{
  "d_model": 256,
  "n_kv_head": 4,
  "rope_fraction": 1.0,
  "tie_embeddings": true,
  "extras": ["capped logits"],
  "init_std_up": 0.0392,
  "optimizer": "soap_variant",
  "final_lr_fraction": 0.1,
  "dataset": "wikipedia_en"
}
Each number is 128 + 24 x the weight over the matrix's rms, rounded and kept within 0 to 255. Layers, rows and columns count from 0. Numbers have three digits each.

# layer 8 attention value, 256x256, rms 0.193, rows 72-127, columns 192-255
141133155118146126114145134129130125121145106140150130139119095121107155097150112145135179140134119064101160151128136139108136126123150154131132110127098109157117115128159136124144122107160180
151153108109188092087160139141119129077124172162119099149106134110160132140143133148138146141202170128132139115149133111113132145163126136138135126130137134109076112134126162105105159133133128
124118122109088098158152124121094114136134122097153151085113144146119102109123152104114113111132112133123079127190120120109108165117128121110117106116131164146151150103120083124165114128102099
149110129138092122141187151107122129142103130118135136139128105110101115097105155108117102127117145117129142124161175133117112122121149160121116117118137129136143129149113112112139148130095152
144173103111123170129127135119143144153150125109128140114078146123143105131151144179153145150157085133112116115122136105129114143112141108150140159140154178120131101143153117108131155136149140
124147156127133144111117110155129133081110132147140142127134129133099124101130095133129138088183125085143130157131135142147129130115122127126131129116120138129113130135161087146133123103124118
131131120110144114125127124135171123112104110141090115133131116127133154122124161108129154083104167129171158125081119136136188152134158167109155105109111144083120130124149124146135119129095131
155114117132158126162123151115144130105148117146082126113167141112120176097132145109143148153127086100114154128139135122113111128150118146111122138084133115135158143087152125128124149100126143
131113146131138109111127110139114106129116109159156086149149085116107116124095145128157121089178131135116128146094115126096150150118112156094127121127119146105090134126150124154131117130106110
088125149111082142119170128122092148118112121124141105119089138117138099114209124131101146087131125107166131105151159155113121153123135089099141121129131106156124135086111118093168136143124109
111123131110133140125137141156118158128151113141144157102114175113133118131095116142134121130136115116103108125106107110079083123180128126139149146139141101112136133108136105146152133135129116
123178085126164116130132129153165122114107097167120091181119105109118121160139126145137172128137156137159178071103105128134154148107133147138134099109106147070092126159141147157092125136139122
142119129114115118111110125172128149152129147173155112153124117128155097127145123159134123107171154121128155126114146115155094107109116150188136104124145116106151109150086142101122125143120140
124132145167105121148141092137122114190114102119148100140139130168151105157077155124149105140121121116109161051108145125101108173144159118139148108105144123117155158161113142087122101178143128
118153143136122149126116078098120109136149107079150164129107167126132135173132102120108083149106119140127143127124094128128119137088150131142129125149155156150162101189116130111114132165123132
119126143113122121156096127087150106148142163152165138119154129132122121190087141136139103132099135174103098106111143129128155157142119120105102149140110145112109135152082157084130114172133127
136130103115130104149125115086094128135131138093137149111164124117120127111123151109098115126137109122112112162134119109137118125155128149107137097141095162120157127117121129105157090129090106
118147139144116157153115148130128159146134137097158163106132144114147130113120095100117123141093070141119079145188144130101099106105109113094100131130122108164140163086118114106135127119140091
112121141133128157153128104153129109102106155127128126084155092139099135120155128141179115114096099137120106143145180121102125139131113138115157129109101144163131159073118155139121129162124121
117112159177124107143130145147128133125143134168123099105108135138134141140107132127126137107155133162112123102139106121125109145134109088106147123139137093138126162160128122120134123185118125
153127121135162128116124112122141067103125121139101131144105123145115148143139131117105146119165141090142169147112129161113162147089155161136128117117131129140126114124158128137111138128109157
117124126144141095145174100106121129129160108097108110159096155125163128114176161093128141149170137141146159129100117124159126103123133116122107120095167123146140104163107169072131090120131131
110147132125124150151102132127103144128115101097114126114103168138171093143135100145116079136132116123094097157139128103150123131126121104124141168126131128139161112106112094120130126112127120
131091130167101153122141162101138121105155091113121130149127173106177138135105138105151082124137079129105093113157128147132146142106135143069115126154150108129169140127133083141125116143116110
143160168121123187083131183173153152148129117120100132138086130112104132121129173163144140132123104090144163105126117133134121112142172115115153131111111136090112106108170146128145129134148147
131159116137115103129119111170141105128156136158118162145146071129108103146113126131133155109153153090130128135111161132096132148144147125134151092131116162125088126152157155119142104146141117
105152114124086130110115149128117106149138138123162152121102131138149127137159137129178115150156088126109090114171157141134066112123121120121107125140168149133135151096104143106137126138154127
150122157109112152132126140134082139142129159127123140108112144137130114133093136140141127133118143158124070097112136110081147121116107102140132121138146151136127170108119133123100123146122147
127175137109119173087137152104130161131118124084142134117107136078112139126157116169143141162110091125122127112107135115128121105134125097118170168097150156124090138089180126139115108101123131
130129149124057138159150123127085112162151119129140156072119182145147139140116125143166079149107136147083109125139122140155110110122111108143132136142154120165180144135112126120131123139132128
137113143130133104134150121124125137126149142130124111132167093159122148089147152108095149108111143104120159158110157146117163158105137188076099088115119147114118159161128139116134114127126146
109103149124131136119122108120147132132089114113148105091110119122134142153157161140136143135143079124125104115178118137147126151128104094112135147093133144137126116074125110138135129140137086
099084152156149137110146137117118169116109152139115127128142100113102127089140107117082158128162122102134164119140132130105137136127136137111103141102123150153152159140168104129135141076091124
145088172156095132153137136143119130112166155132104112113102171113121118119083121116138136109153144107092119108150172110120147136152110111126115129131149100126139172141100122122139126115108125
092129158147078106114121117136131122159144126110156143122186157136159126149097140119117089128154108156111121121134151103128089110123148130126147137146145118111122116151092091128124128124119119
119118124103111140170155135117114131139152141095173149081113167150126130103131095091116102139116128142102063147149156135139076123137104134101138139137140142169145153113102122129109150136156107
119117115131139115155128118154169122123133108147136122163123142114136130146123129133111128172106105184143126122151125136156121122105114128147136148118122105120172100123076120107121144159130140
136154131119084149150118119139141177142101147104171112145125140102129076172074112136112077141112132144092115111150125116128089127121125102128127126133141136137162149102135133141113133148126097
145086112117175142107113128145150132099106105161128129124150102120140130141126141144128132131139155122171143127124122147112140133113149155126154105116162136116127131113116111146097148123124142
120129157167125154091158126112143143141146141106107140151104122151118111115113109145148145139150090083132117120153166116121120131126109113107147134121104137139098151154147106142127151121142118
154137129129167137132140105141113132127114118111121140143141131123129136105131184159142156124102102110154128095119126137134152137151131131119132135102086157098134110109122160102139094163108138
145120143115123127144079121146135096121105109120157101158138099113125132145128121094130139130109171153178128123096104118141155112111143137090152103119130128104118121131120152116119132152141119
120162130135182110131128105115181120131104139113145145125108117113127154140135129125163137135119124144171111125142104130111148179132131151132132127125095123090132135147103145144140142128145144
141112139089166128116116131136123139112119112139131150137103159120122164169136146127149156107104123129118139122096138148124159165145129141130142112136115125100085076135131136129111116186151137
163131139116113098128127119131149081169136154128119125117154089162107164108152159100160103107151165102112129112122166136122115150107132137097115101133114159120090165139112118096147097140113109
093098125146123105162173144139117122149133152119123117078141161165096099101129166126110113136139149172154126080135119159124105156139144132159096139102123166140131194103141119157170126106127125
137156125172137099125125110092151071111136134147070104121117126115144127117125142139142136136121144102080156136097137137133158154139137179121112124144126111109111174167130151160106166134116128
148130106139181135152122110148168124130132098154108091148110126133130147167083124151127128116153116143178167100105124099140154146125138148117177117103101145075132131121123165134125132159127144
123090138130121147112124105056134109145125107080150138126108133151106149132117125120098127150107131110160153122142146144118103140121146098134107137114115127111123137140173132174121139106103113
134122109116171134143131137136143127085128132156123123172106108097127141134143118145092135115132139121115143138150117133104141143106137148139101116078130142119096142103173134156148165143133121
130130122127096144137093145145122133176118117084121154090138120149147090109171146129155107160138116072125113145128130144108130144123140091141133116132075120150121158127134121129156121080159094
137143122117133161090129131132158124122128097145134114119119096093095136142118126155141100124143114099139158142113112120114135134154092143139142103109110101113100134151126141109110150113148119
130133135140149095116155087169169117118143127127131115130103092125135146104140162118128127095138121099128135126075128156151106109099146121136109119126127121113077121147098157127109141157152118
143158121117150135127130081151161128145111094146145147136097108137110130110133133164161148139142099084158155113129133134122130104121131110124150133086110140096112140120192145125143131124147103
132138144128140122115124130134143140125134158143109157113140153080105132130104101119136107137139140136141104152101139133114122121129083110136114148141115145117103138166094129147131123096124117
148152102095134126108101164162127147159102098132146126152121168112156112168134114140125135163085108177116110108128100099111134108124124087140132158127164119121127072116124076115117117131124121
# layer 8 attention output (transposed), 256x256, rms 0.172, rows 72-127, columns 192-255
135135134137121118116101107111115127084103113107139115137122124131129111074165118142134156130134113105149155151105123154110130134166104093131148134110090103158111112134118147120139100126156134
111146095095103084105108126123139179116121136119102116128129087121100152107086156159141111121138115120146115077138130084145143134135114130120185112121126127137125110138173122131128119112173123
155114125129156129141140100145156138122118135121144106131156146123148145148134098149117089109120153131158121087141105142118104071110129156137109140112163140127117108119116133116113140134123129
119105128158158141109128132182171159154132147140125102122145123138119145140106135094125112093113120127110133139139147140116124135138111147170105145118141156130129148115114155118114155128154131
117111122116122121122085100151157121117120092138148106123070149101124149099118130117131131123086131116102143120132146120147117152142109149116124131124119124143112141127140122071094118121106112
112115170113120102100110171109115145105123139127138123099165142125127104105153118076151136119109131133107114115124112121116150103114116121135129119108151139140141153107109118126147075111123121
120114134123075138102123176106190131121131157125125141148137146137144142139151104140081103150136145116151124087164134124099142079180119138113100116127112147148135148159133158126108126157096095
124132145104138130154153116122147132163128126141112159143138140127102112168140128151134137117102109121100114099152122141112114129133140130131129143117118147147087116173134131132167106140149151
109119129097090104113102118153136135146139128130142133145128115150132110098132155128143152126125112111128137170131115119124133164133136154176144110137171132113132116124105126111163135114129121
126162138139161112135153115125167130112154109135158094139108159146150120146142158139129154113117157136166139121128144110112098158155124140110176141136132139148126092117111105168145143132156124
094109126137154097131140107163147130121146095118131091101150102138096114128109138112119118112122152106139141082110136173144105118150140169116135107093119130132155166144127154155099095146120169
117135116097128142111140149112154144149100123105117121167117153113132157063129139166130110130092137106138105126155157118136137123126077109128137114139121138123090145121124144130152130125165103
077118129165122122093154166164112134097134155118145119104098111082123130092135149139135109102124121133152098119137152134143142118137104149119138113138119135122159100140108129139115109116135158
174076105167126130157123067134121134150172125100159127138151140132174155146105091150138109142129128145123144076096184129119143107098160105122131120126097148107135165139147111163092122164088126
136136126142135150128103154115123120151129152104118142134124130148198166142151139092142142121133123132137105106173120138117138107138130154141140147128112141098129143154141141144100114160146127
166117153120140158184113125110132094101178114084116087136107149135124137141165114099138128085141123130157142112114141141092126132088138144167144116112150105098127137143107150120072117125133099
115072125161110129119122119125146128147147149124114107097127106125112162126092106155125106153159083108106142104162096123150125125115109156160127160124129153115132135155115188104109128124169114
116152149099146140131120100132112107124084099147163149128145119135154134126167119133123137147092134130115146123127142113122158124102139102155131152146092086100154124132134133117123156129105149
133137148120136075120127086127087112169145145138152130102133124130147104139129135144121132146146125105165127138167094115125138133103142122101114123117137134095056139134113156160122139088150109
125094096133122136143118133124117079097119093123155106133131095157119140176150091152172113107154134148149126118128111134092112147127092104123138128114132152123143139147090107090135102149100163
100104149113109128109109143113132118144099160156140147115104162164143134135112173096135104154140135134099136100133139146111125137131122181111128135145113163123110144133124095117121116115127104
135133127088097150111136128131155125161158126158146147156145141101125161146164112114148152104141112115081128150135105108177088106134112128143159128113119097148117113118121146128101120158118135
178140112138159154090115145144128120134117134146140141125111130107145141160158128084115125149120147122096153143106122150156128138157157150150139119150137057128097097131152176152116122133141119
108125130139130102101123115147122133098115125143131160129190144132153116148117104162118145132178159118117142122146157144146131070125132111134126155111151103134087135153127129093122111132127142
141113111119123130114117165148141149154119115126148109104130141126130100114125108139091161119103116170109122096090112164141138151150159120103146125148082101105123092114128132137103153121158122
119097189120100118089147173132132107099133128103166122118105129121126123131138137108153128104174148098138085119136145105181085154133147092126141117125124138133166101109138155129101127121150093
122160163114123109144103125175130147122141129162141109112138098133104152147143108126131149107152142177129118145151146117152148117129113124101173129114108120098095109122143163077148143146158177
111151127153133101139125100145095101115119138139163078121110147162124157133095117123119126154098160116124138090118112108140176118091114098139105117130132123156137102152138090143132157117075120
137133157149075106128102135147094079119110106078121155129095120145137087098155151113099081167147086116101094116141093135107100120127110141127137158124142104151129131101094156110126150126139111
112127097110144110142171112097141140111081118110164117127146125131112163122097120102112141100109135148110102125088085126120091128109105116142169113129130159125105137148128140133147129163120130
142136145123095160173185078119130129102102117108126119093132143114166131130127123105106106097153146174133112119147112114083119109124137136115106121128132125150147160146115147156181113108146089
142130135136145125145150111140119119118113129138161173093143140108151133087119083137130143165142103137153138115138105127112149170113122148146148127168100104107123097133087126081118112113135150
111148070124103124110135139136144156122154130127147153101102160115148176108106180128119137098101072133171150119115135130122138136093136120150100152156154164152158142131140106135139102110133128
158124125115143106144159140167135124159131106108144127119145128101128074140133115105107161096148128131163143123121124120108158109049152165122116098081138161150152122103101138134150124155091182
121108122126133157115118123141127166075134156123143134145128060127110114130125145127118129108128125121131082147122149137099112097148106116127149119108140109131117188133128094125103094106120141
140132069117141123197126132148168136169133090166169091132110115115147126124117170122111133130136141113125166119146109123110076120149093110116124111160143119138116169137189162137117102085121181
143144096118159112091112097109126131151123142132116151124138117137120133110149111118148114099085165122092150136136134124117127139117118097115122137078134109111107169158127139121138087122097151
111146057108130123131152142112068125099131155123143138132147136135124129088134143145093122148145154117126125118081112142107123083103159140145156114088118124104125095155107090069089113141119127
114150130113104109105128140141145148146129109118135106116123099169137111157105173119114127136153114065137141113157151158130135113156134144149155126126118156145104120156148087116149149109102130
116124115100115156131119109126115121118130146155154084144121136139116169122152129155135128131117131126135153166125108139134155111130116109109117144153122143107114124118151129116137111138149111
122144142127145124144125134075151116098139118133102138104144124139121109089144112131141149136140105131145144101107147119158108121141124124157114111128120108103155142130111096125119122134137115
107133083133146147114135126125125105135132138121112128134133161128153128170145142129105123095131170100118116148150122162123119145127139115095169118132086145138121113089142126120140117127153139
149133148131163117130090128119111160137172120147128144141173114130143145123152082128114153111104162141115110117169104167118112139148133118132102113150113073111146145101123129097159134121117123
123145131165153137157123171120147137122110124145130092127128103140119144123123112126172127172137121107153096137123114139140118110107183145121131133150141157125128139131136112095149086135158103
156106143131133163150131137151154133144146127097147109130165107163162116151097114137125150101125100148166115116106079109123109145106135132133107133134130109131125126110116116118119122119125124
174139105104150120135139136140094143172113156102155090116149141123148119146120126122140109122123151117127118132151132111140117150122119158172067142099122131165125152132120124152107097095108148
118161126148136122137110083141142086137145180133113112154143121082129186133135087134123120137151085138126121119149146143098137126103140170111126102136120132107120157113138132136154154166151134
100110145140124109116090120139137128168135112144106110149112136130140139134099124143107126137107142112133113114111117136135152100141167115148134132129119114100113141153150141102089120153161085
105147098141146136144137114131101074133155106108147136112103136130124113106114077178106100121125114125123164114141140151121130127133154129101139132129130137125112153116133140164147121162124114
099133128120075125148073109109141154166113156173152136081124148145170106114106118141113126149101124090130119143145160120130174111168147139138153140126126125122178109139160091121123096112151146
151143151134169124111118118114134104130096133092163127120146160109098103123133147138123135101113153165104179130124132158138143156100155102145133121135115105135144146123115124122176137155105130
081100099148078095113112154155124154180136111104097107162114132113106118108098137113141106136129115136112137139144172171126138126065130146132145095123092114133140113144132117123140120133127119
134144102129121108124134146160138126148114157109121102147084101144077102165157128162148133072160101139145122109111133108150100134137123139093135124190135137173209158122121109159123109159146096
125128152098149131114132099131109092144123097154153169159123117103131115117100128135150112125133147159140150138145131084165098118154119104132119156154121091127130127093129129094140139108148107
130098108082112135139167134131145118120080132157123109139144101141133131149097100127114125127160148097140102100125117157143103150130129136155087139153136089132128133118119146105128098158127137
117116125154155134111155121145103157132142109166126135119153135118125123121128170176124108130112113105082128165126148130099113140130126096113122162130142124126135118090127125105110107137150106
# layer 8 attention query, 256x256, rms 0.149, rows 128-178, columns 192-255
115156111146141135137128139177112126146108104142127116161149118159129119095132095164176062114126144161105113111108093098144133158153137173109147154169130117123139127114099133136103115120117169
140176131155138169140113146144123157131121133175123150141143103134135120111145116125148120099105156154121132117108121098114145114092143130073109157063137152155153185126090083108140111124150154
109097132175138117094160138117137100112070127114079130123166149119103151110168083137119099096114144127151089182114135142120127134126131127151136114161108108110124101084126172113144133124118133
150131114163147134133125093143141148149138149103124125119118149152160146112090146136125131123116140152143126132131122141125115132146155147123162131126114112126122125152122109135118144109117115
163185089161166098135131149141111114154163150111113122166099120193169158117174102199107135160122100150143154154091100076155114129174121142099145129104148118123094136062086137070178140156119187
099135121101098159139153154115102127128114080114175105133092086177100121118128123113119109135125138126102134089109099129096138149141137106147118112139128151108122114164107125159168083158128183
163126120092112188114093127142126129114146078142142130162140059132124119117076104155128111121125147133123171106158114173077134141138162114137094119138148121159133135168085116160152102087155133
108082124124124126103135088115144142128127140120094105124140170121096115157148148102117105122173105110152075127127126145150125101160118135097116131160101129106120107121165112139050156133101113
092101124109102096115107115148147126135118108135156091122164141152110132120126159084100131116125137119169156115127111155136156120186130123111144169157145154134093059159147106128116161126146123
137181124115162150122143122119074137113124086143094133139100086112153134137098112185138120117105171157109150143190149093141106141092125120139119095103139130133186105159097143156176048110152148
140149128103107182134161153095093129154149122149114115114147123088143139146106141148154131169115144126127127095087108141130156100110158133118136108188102139076186143164112126117151092150102123
134113108119113119135119127129146112124151121126149086137101129102121108100129126130138126109180150116098118085134162106123125139156106196112145115100114118147124099134143094091121169137092095
116114133160133112127142124133136148159097111135165133099147141167100108116143163126138095095161148151134147128110119137134127137138119138114130172137111109111128127140149085121145151134131129
115092164119131126117125112147165102139168133135127130138126108139113126118161145135137125122119144110081142148137123120132121140131095114125155115095109135104125087111151146106122139125118090
139101113140109099133147166104111148160164145155114133089125169114151131113134109153085160125122132161079132152129105140105095174095149115126114143149094096130094121167125128159165095132135159
163094114152111107160124168146131091139185092123132098119135117079114168108133175134161103103171121108076160100137142111143159099125116107123165112143096104093153117112167119110111116113148063
110128102137147120132140129111133106124183099114071079145111129105144104097101135120111119101148136078134132134122123120105092131129063154098146080145111135183138151080089112124107142119117155
143163114126119156128138076103146108121143126107088124099112128125165098171144138124115153116144157125118095169134149120123108135127113146084094078110116105157093114166115073098125142128096155
142170135158153119096128162104164132110168098088143163096146131152124159098113136158101114121105118142129140169112101139108136147109104147094119171172109114116110150125103100092162128163145128
126115149141119130144106178130134174066056118154142121125143138115150114119120173124112135091103149137145147157090117170150174130146141129075127186165116115129147150105106104118107115077116112
146144102107166129139133126119105154111121151138104126138142130131119105109098090091168148148097121143141118102127160167112092143119136124124114110079141124125135150098140145128118135131132183
165138090135181117123062148141104115152116165105120122123094166147140171145094128090106080130097135149128116102111204090116118115122149145153118111068169124161109127146110120106142145171107149
117159128159137120079087172180130150117089147125209118122120143151136155124152130148104136136084134156121159146151143183128150126142130081081110175161078136070100103191143098096129070090124115
157133136119146163110156109154128145124063113164128150153135118139092133139134091137097102115106136147128122112132122121125096137155131139126108095106130104133108151170113176160133106173109165
102136145071130139155168140163125118071104148139122124129133117097116103106134107128158120116123119086077107126113129117143146127081191110133114104163118146130144126149099085106140075089121095
143174118146182116159141117109116113106129133107128105099097151120140077153091110131152088110137143146104150131134180126128105105107145092156119153097137107101154118105133054183095099101140166
113124120159128140124107141112095161112119147144151196150073112087148132118123108122110125143134132151162132163153161157148108077113121076108110125086094127134135137117173125124132108091105125
102107128124097130165142119149121124112100084139137084109170128118140105131142164098190122107135120119136152125090122146123121085204124093146130161145103120120175145106130101127072124080125078
075127133104150099134108091113157121136149132105139126126129091144176114108138160109092160184118164100128117132152169160133137160119156153116110138123067144132125088147151096148131112087157134
090128112125088177127119101149107141166111160160145105093128146121138109155193144137114147133128120112164135099118151109115121114161148107137130136144120164144121146135107110192132103138122132
164175120170094144081088126165124151150117134145140109117155112126087136101124133122133121145095096140145121089149118136111130156153132150143116132149151149124099134144137126132108090118160177
132145165164106151122145096101136126129174126122107115147075143149135095141149113143133126149159103114162111136142143122145130101126095148138137100097086147137109119153136149146112122121124130
159130117142161116092136180118139148137138166102108146141109129139107154079141130118114154112108117143146096168134119163129120174137107120166131110159102077122109080109131164134169133097139113
146178151179173075133167157158129129171124142142119109131158163134157097099123168194115135146098155138105111155121109139132148127164139140107112131145118121124107126132083128123126109105158186
153138160137132097134111155133127126121112150100161101147118117110151135126105167136092166168126132150120142094186122111114150109112099052130060135141117172104109103129172116107107121153068112
108094124091121134101099128114159104130131100118122112124114141133103139144124132081080104102122102117151111104152148168125107155155108090144146117167138186113116073142187152143139130142093117
118106138139149113125130141135135140119102132102124074113140183092130164129119122137081106087150080114138130109169174133138133100106171143128142103142133162133096126140167098141134135121088117
151154153187131125182124154151118113149127151123092110118126111150152086115138158149155143114132151158070134133100132066146141099068139142125118123086155094155130189118086127117094124153133139
144157156141168169145122089153130157136092106105142121135114093139152136118106114127172124068108117133121148140104127157100133135133179138144137111115134134137130158160112153129119163119131093
097112138062085181131142126141099127131111095134187118131111108119094133138143130103133124139110177163093128076135097159107135137160108129146145138157153132128155076168114142135134081159115117
102161154109126166131158152094116132123154121123160131119111074111113126129117164116116166183121180118083114144139105137138136155091121134179141129133120128122173131172127142152141096129134135
166144085136145109123148123099134123109120136119137143153141137165118145141105094156138144112091086136134150153115158101127143110120155097112126117128103101128120145109149145129127115128120147
144122096124076136149132139159129145143121099133115123132120144131114128109120109137105113127098127143139181092110155148090116096149148085075132137158105102104144143126118103129134094135147146
084123158097113149144118129126137151146104107108135132122099116120118134109135182121125154153145158094132152129106105153151152101141112143112131163132106102141142092152158112131087125114137102
128124159111155122146125119134119103147100111142163102101105104093129105136105154123164119141125163149073120097130130119141113143115115182145127144082145103101142085146144132108106094113128124
097081130140095070155101128125160153143066139141114116129146125122143127048145104099150104133157162144108102113158085101149136141093106168124107108113147145137147135140130101118152178137128098
146118156135090115134116119161164131111133117108177107125138127137165123125122147128154107042128126132118138159142133127153111144164147120130124124129136138130113111140146115086117130097096078
102138145110089189121136115131110136147160129125089086147102160109161116132176174108101140142136154098147145116125145140139112109167103118128160128133128163133128110132098144133113112144126112
151152125161128119102134131118128143136067097115087113090175152103137158070089144121142105085145162142163162163102104131129130154112127163142110123126117145103103161133124114148117139102122128
131157124147164126116131128147125116130120123104146130090140144140141150162105120151126161092107135136129150119126128137099143122115101116095133130108110127110132099124132090131155139174090110
170146152121137197131120104150113105131064130113155119131106116148104059111145102147138120120139117132124094080136094082132162130145105167124145186123191121132127132153100127141128136164090112
# layer 8 attention key, 256x256, rms 0.151, rows 128-178, columns 192-255
099126112142116127129143135105083116122154154125136121098131165094155190082132140115139123142138131144134135113124126140149137072161111153144164121095182133147129133152177099098125207142099123
095110121135097123156158129139111117127123146145109121148131113133137126124121105114143132134122135135136093126124121146144126135126061158158119118102176107143172090149157142107113140113124092
153127128153115106122141146101148147121120110126134146127126152147127127148140145113167130091083155138116131119185139122123154141147132093126120138129120125147110143116087111123155109142133156
108147110156140137109164180107175121132101093112129127122127148089143135106146115139102127110108147119117147161156132116115142093118144114095145145174106151122096105147096131134107131131131134
137136158119127141131107131117144120128139129135134102139123085146141115101119143088142126162159122143072109125138162099135107150127076165116132117094129100114119138150133100148152148104113159
134142160097090122139114103100046147115146153129080127133127122130092127136138129119133120152168095132156123121147087079179072148113119145162127102060186118148163165104182158126143173103174106
124189153097102092132115108103089125120177110079114097043111146104124102186113128112114172138122131096149125108147109098137131075121154122182091083146158157186140134147140110113129101076147157
125133117147148118125116128129140112137105142142114144128122148134130152119165141132126137128105123134150146139122140137113118140115115111134126143151161116120109132124122123151113124152117086
140087179143103136140116090094088121137151128088105099108116142100093124152155109113130134128151092113149151102160103118129091154153085149146151074115165146136134173110174137129093166125118096
134135117115117106127141126118134132130149124112128125113175172121145114089096150093147145144101112148126122117126141124103158105110145102139094108146136092125149161140167135116134113082149163
124118110102163157124147132126087138104113119162040138120128128150123157135111066124184119109123137170115115147117144115137126120132136154148104164156095127128176114153093147113157124133159127
113126197127165149119121133115109137142126130154133177140056114141114134120115105163118118107147119136126164127121095098129106181092124136138111150108140143129108112168162170121166167150128137
106086136145123203057113137100123129116164147150116150143112121105141150120147138099130087157162139115127116114130122131117130152112142126093102067076188107134153150107158167136129153105093106
172136117092133129131128108107113116107186212117092104120091100103141077120115152129118118136176089116147113145113152114131132125132123118121118112129087149140154117126112125120135156125125144
109171115122094161093132114162095118115131131124178192123116107144174186130142130126128122122107124094118169121139098144101156112131185087092159126102126097148103134111120101127130091145157137
119106149120136135125136111099128166119088115150172095113125154150115121136120119104131154113146126172159133126109120132089115136081122101111084171180080114148138073131126161122078102149148148
114087161099168148103132166071102137150140169139092181134091104092088130135090152132108165149124111150150147153102130115103126186093097148150095119145190129101158137170125194127123110134131130
104161104148133161109068159144086132164130132159108140154109145134155111142169152130126116117090119112135155167130146129134190119140180115098123178083134146124097155101086137149207089094125131
105148140169151143100144174100104157120139134121129102124103123125160152129112126135117112145090129117089117133138122117151123136143115146111135122108090138113133091122135116153113148106114116
129159167119139131115166116132162118157128102075164121111143123084074043170137129164138140117140152158123176127155111157107155103171114117135127139094100141088162108145163125100113143136147122
089137154118148127123113166179172172150106110121152148097103099135124116135140140170115138140135151146050120125124103114112139168115125171144156146104160136116130132172147120158142094154154128
076135139116132134134157104174110104129129116179150141112105155146113072103156123141098125120164118127118134093116071123139179141104107173120110107142048122162146119131102121128142122158137165
108129142126103145097119117130126136139177143100116163131133109109128117116131129107090122156131129096115124147158091164137125099111135114110100087070113112112096118100115110114114178121162128
114157125138097107135123118141103152142085102117129120136146155172140153115159117143148125114117117129152161096114089148165146114179122110105149099113142111106139168126171086105090133158148135
122102081138091178138150121134104136138146133138091110141155136134120148118171133117164133155177085107160139112128144096138131129120130156104123109101110132138141162130112082148112152121153104
105108076116122182095109115113146128155132110139101129153103158109134077071156136099130084128148141136136130150129160129142164135104138137076068132128150145149102113122124117185167125080086144
123117108121119098102122115191193147155136190102121188112156126181140107126148120121131142140085152131090091173117128136125145123097138133139140138094144129115081118136138123143115111144158163
144093149109137129126112096117146109126164102094106106168154103071097087141145121110130140115179124144137113117156158133131099149135056109116088142128131133106169139139139170143135146139124072
157168141109157149127172133109126151109132134134085080154132105107123076120070129164162134142160139127093111124169126148141085125136117120174122159107122155138118178070116119118118139106127097
176093145105108151152099112141160119100153120115063166163121101110142147125124087098154128141130106126180097123133153182083112094145094098157093121128190080167109160107115125140119134129136111
098093145105153142139138150149136121106118092103141148110110102149109145100120151154083108115152130119150132130162124143145130097131103151143141110143095107173154138106144128116139072129137123
155142118157133151118136148108130176142118161106059179139135094110129136124094119131080122107142169123136094120133160154131088101117149098110113129130134165113115166121108117191135172130145119
151114145106126128126141101154120148089096086089153122075133120101137120138126103126119115137152142087171138134127142134152099163124165097122125128135130189119163116171109092105097146073080110
099085135129152140107127109157130121105131138135136109107152112102135160126128117101115061121147075122113114146146137116143124122129114150125133104126140124141161130130166107137128157120122128
137133099115125117138139108094114156142089141128088139120149117167119119056149135123152111070120143116131132135094121140160164148110113108149119136120141111112140132111113113149089140172136130
117122101120111111116140121139134116151126100144153154114120144126158129120119124115143127141104132139121127143101133149119173102119141189132136152139078137135099140122107135100102101153118125
127174128156153174127121138170149091170113107150124137141102106130142132063114088121120112208122186146098123137135157155103176094128101125102127127165097124104127092140111148114116151168104143
151139123135112191132136090144119112093147146125152125154109140158138149114143120154136106138136120103128120117135123114162147118103111141099103113095141130113141123140134145155132117130128128
142130111120121137128155128138142136148096078127121102136125167135103142114112122144137102099139150135169150136132120140139156139166109109114091131099108173083131121130096109114135093122133140
110127166110077118128127106122067161120150158113092117089099150131104097174108127133156146122178101117149118115120104122155094132127117144137139105106181139162158158141190144116122175111138124
156133107111112140101112131130070123107176152117117101113137129099149107141111123118152112118160109128123123107125144134160127114128147127104143133143096135136135129128135144109141149065139134
141144097134144115152143145144147116156103073141122149154144142151168157107143110132099137105109162149122137147112121113128147122132114127132126145119121121102130117114093111158140109183140139
118114162143140124142117130127133153120078105114101150150108114159131157130160091142114136134106145144106134156095088104120125147147109136169111132098174100132124103167126129153064146208152132
135154139113140169108142141118106118119141178124062128121123110092138088150099115160161097123156104122137120102113124138125125116142112129125136128110116138107164152152109131116153145100153146
148151127094119127118151124111099146088173174115090120127121111090118069127110158138146123126175115128114131155135150112119124114127125138123115113137102148155172142131132152096147136103141150
155116136139131130172143135125127101113159119112124134132159083142091160087095161144124139111153116092129151167156117098114064125127160114145177105193120172120105154156180141108142196136141117
155138131137103137119103100130107117140195125101138102117133147122146118138134142090134132160137086123154136170149155107109166121157174105100128122105135136102149126096091127110114124090115155
157100147098136130163094123108115087098162146114087121120137106083075101158104109113112138112143093139177115115128157150114113141165114076167120168130119098098132136135147153118108157129118113
172127129061122153129144133103115138127132081125101130151149107110083160078141101141141093131173095094146127176106124108171142146125141125115160134144145098141193162155129148125129123082139125
093119134160111132081164185099120137148102077101113123125092115131125080128160129095152098139101098128086135158155102124104137106109144194120151152108112160161123124125157137085152113148134146
099136146149123118146120145147162104163107104110166152127099128128142112168116160132128080099108109115137150129138119121125105071138138156124136120125120155122098122126164113105186139115115148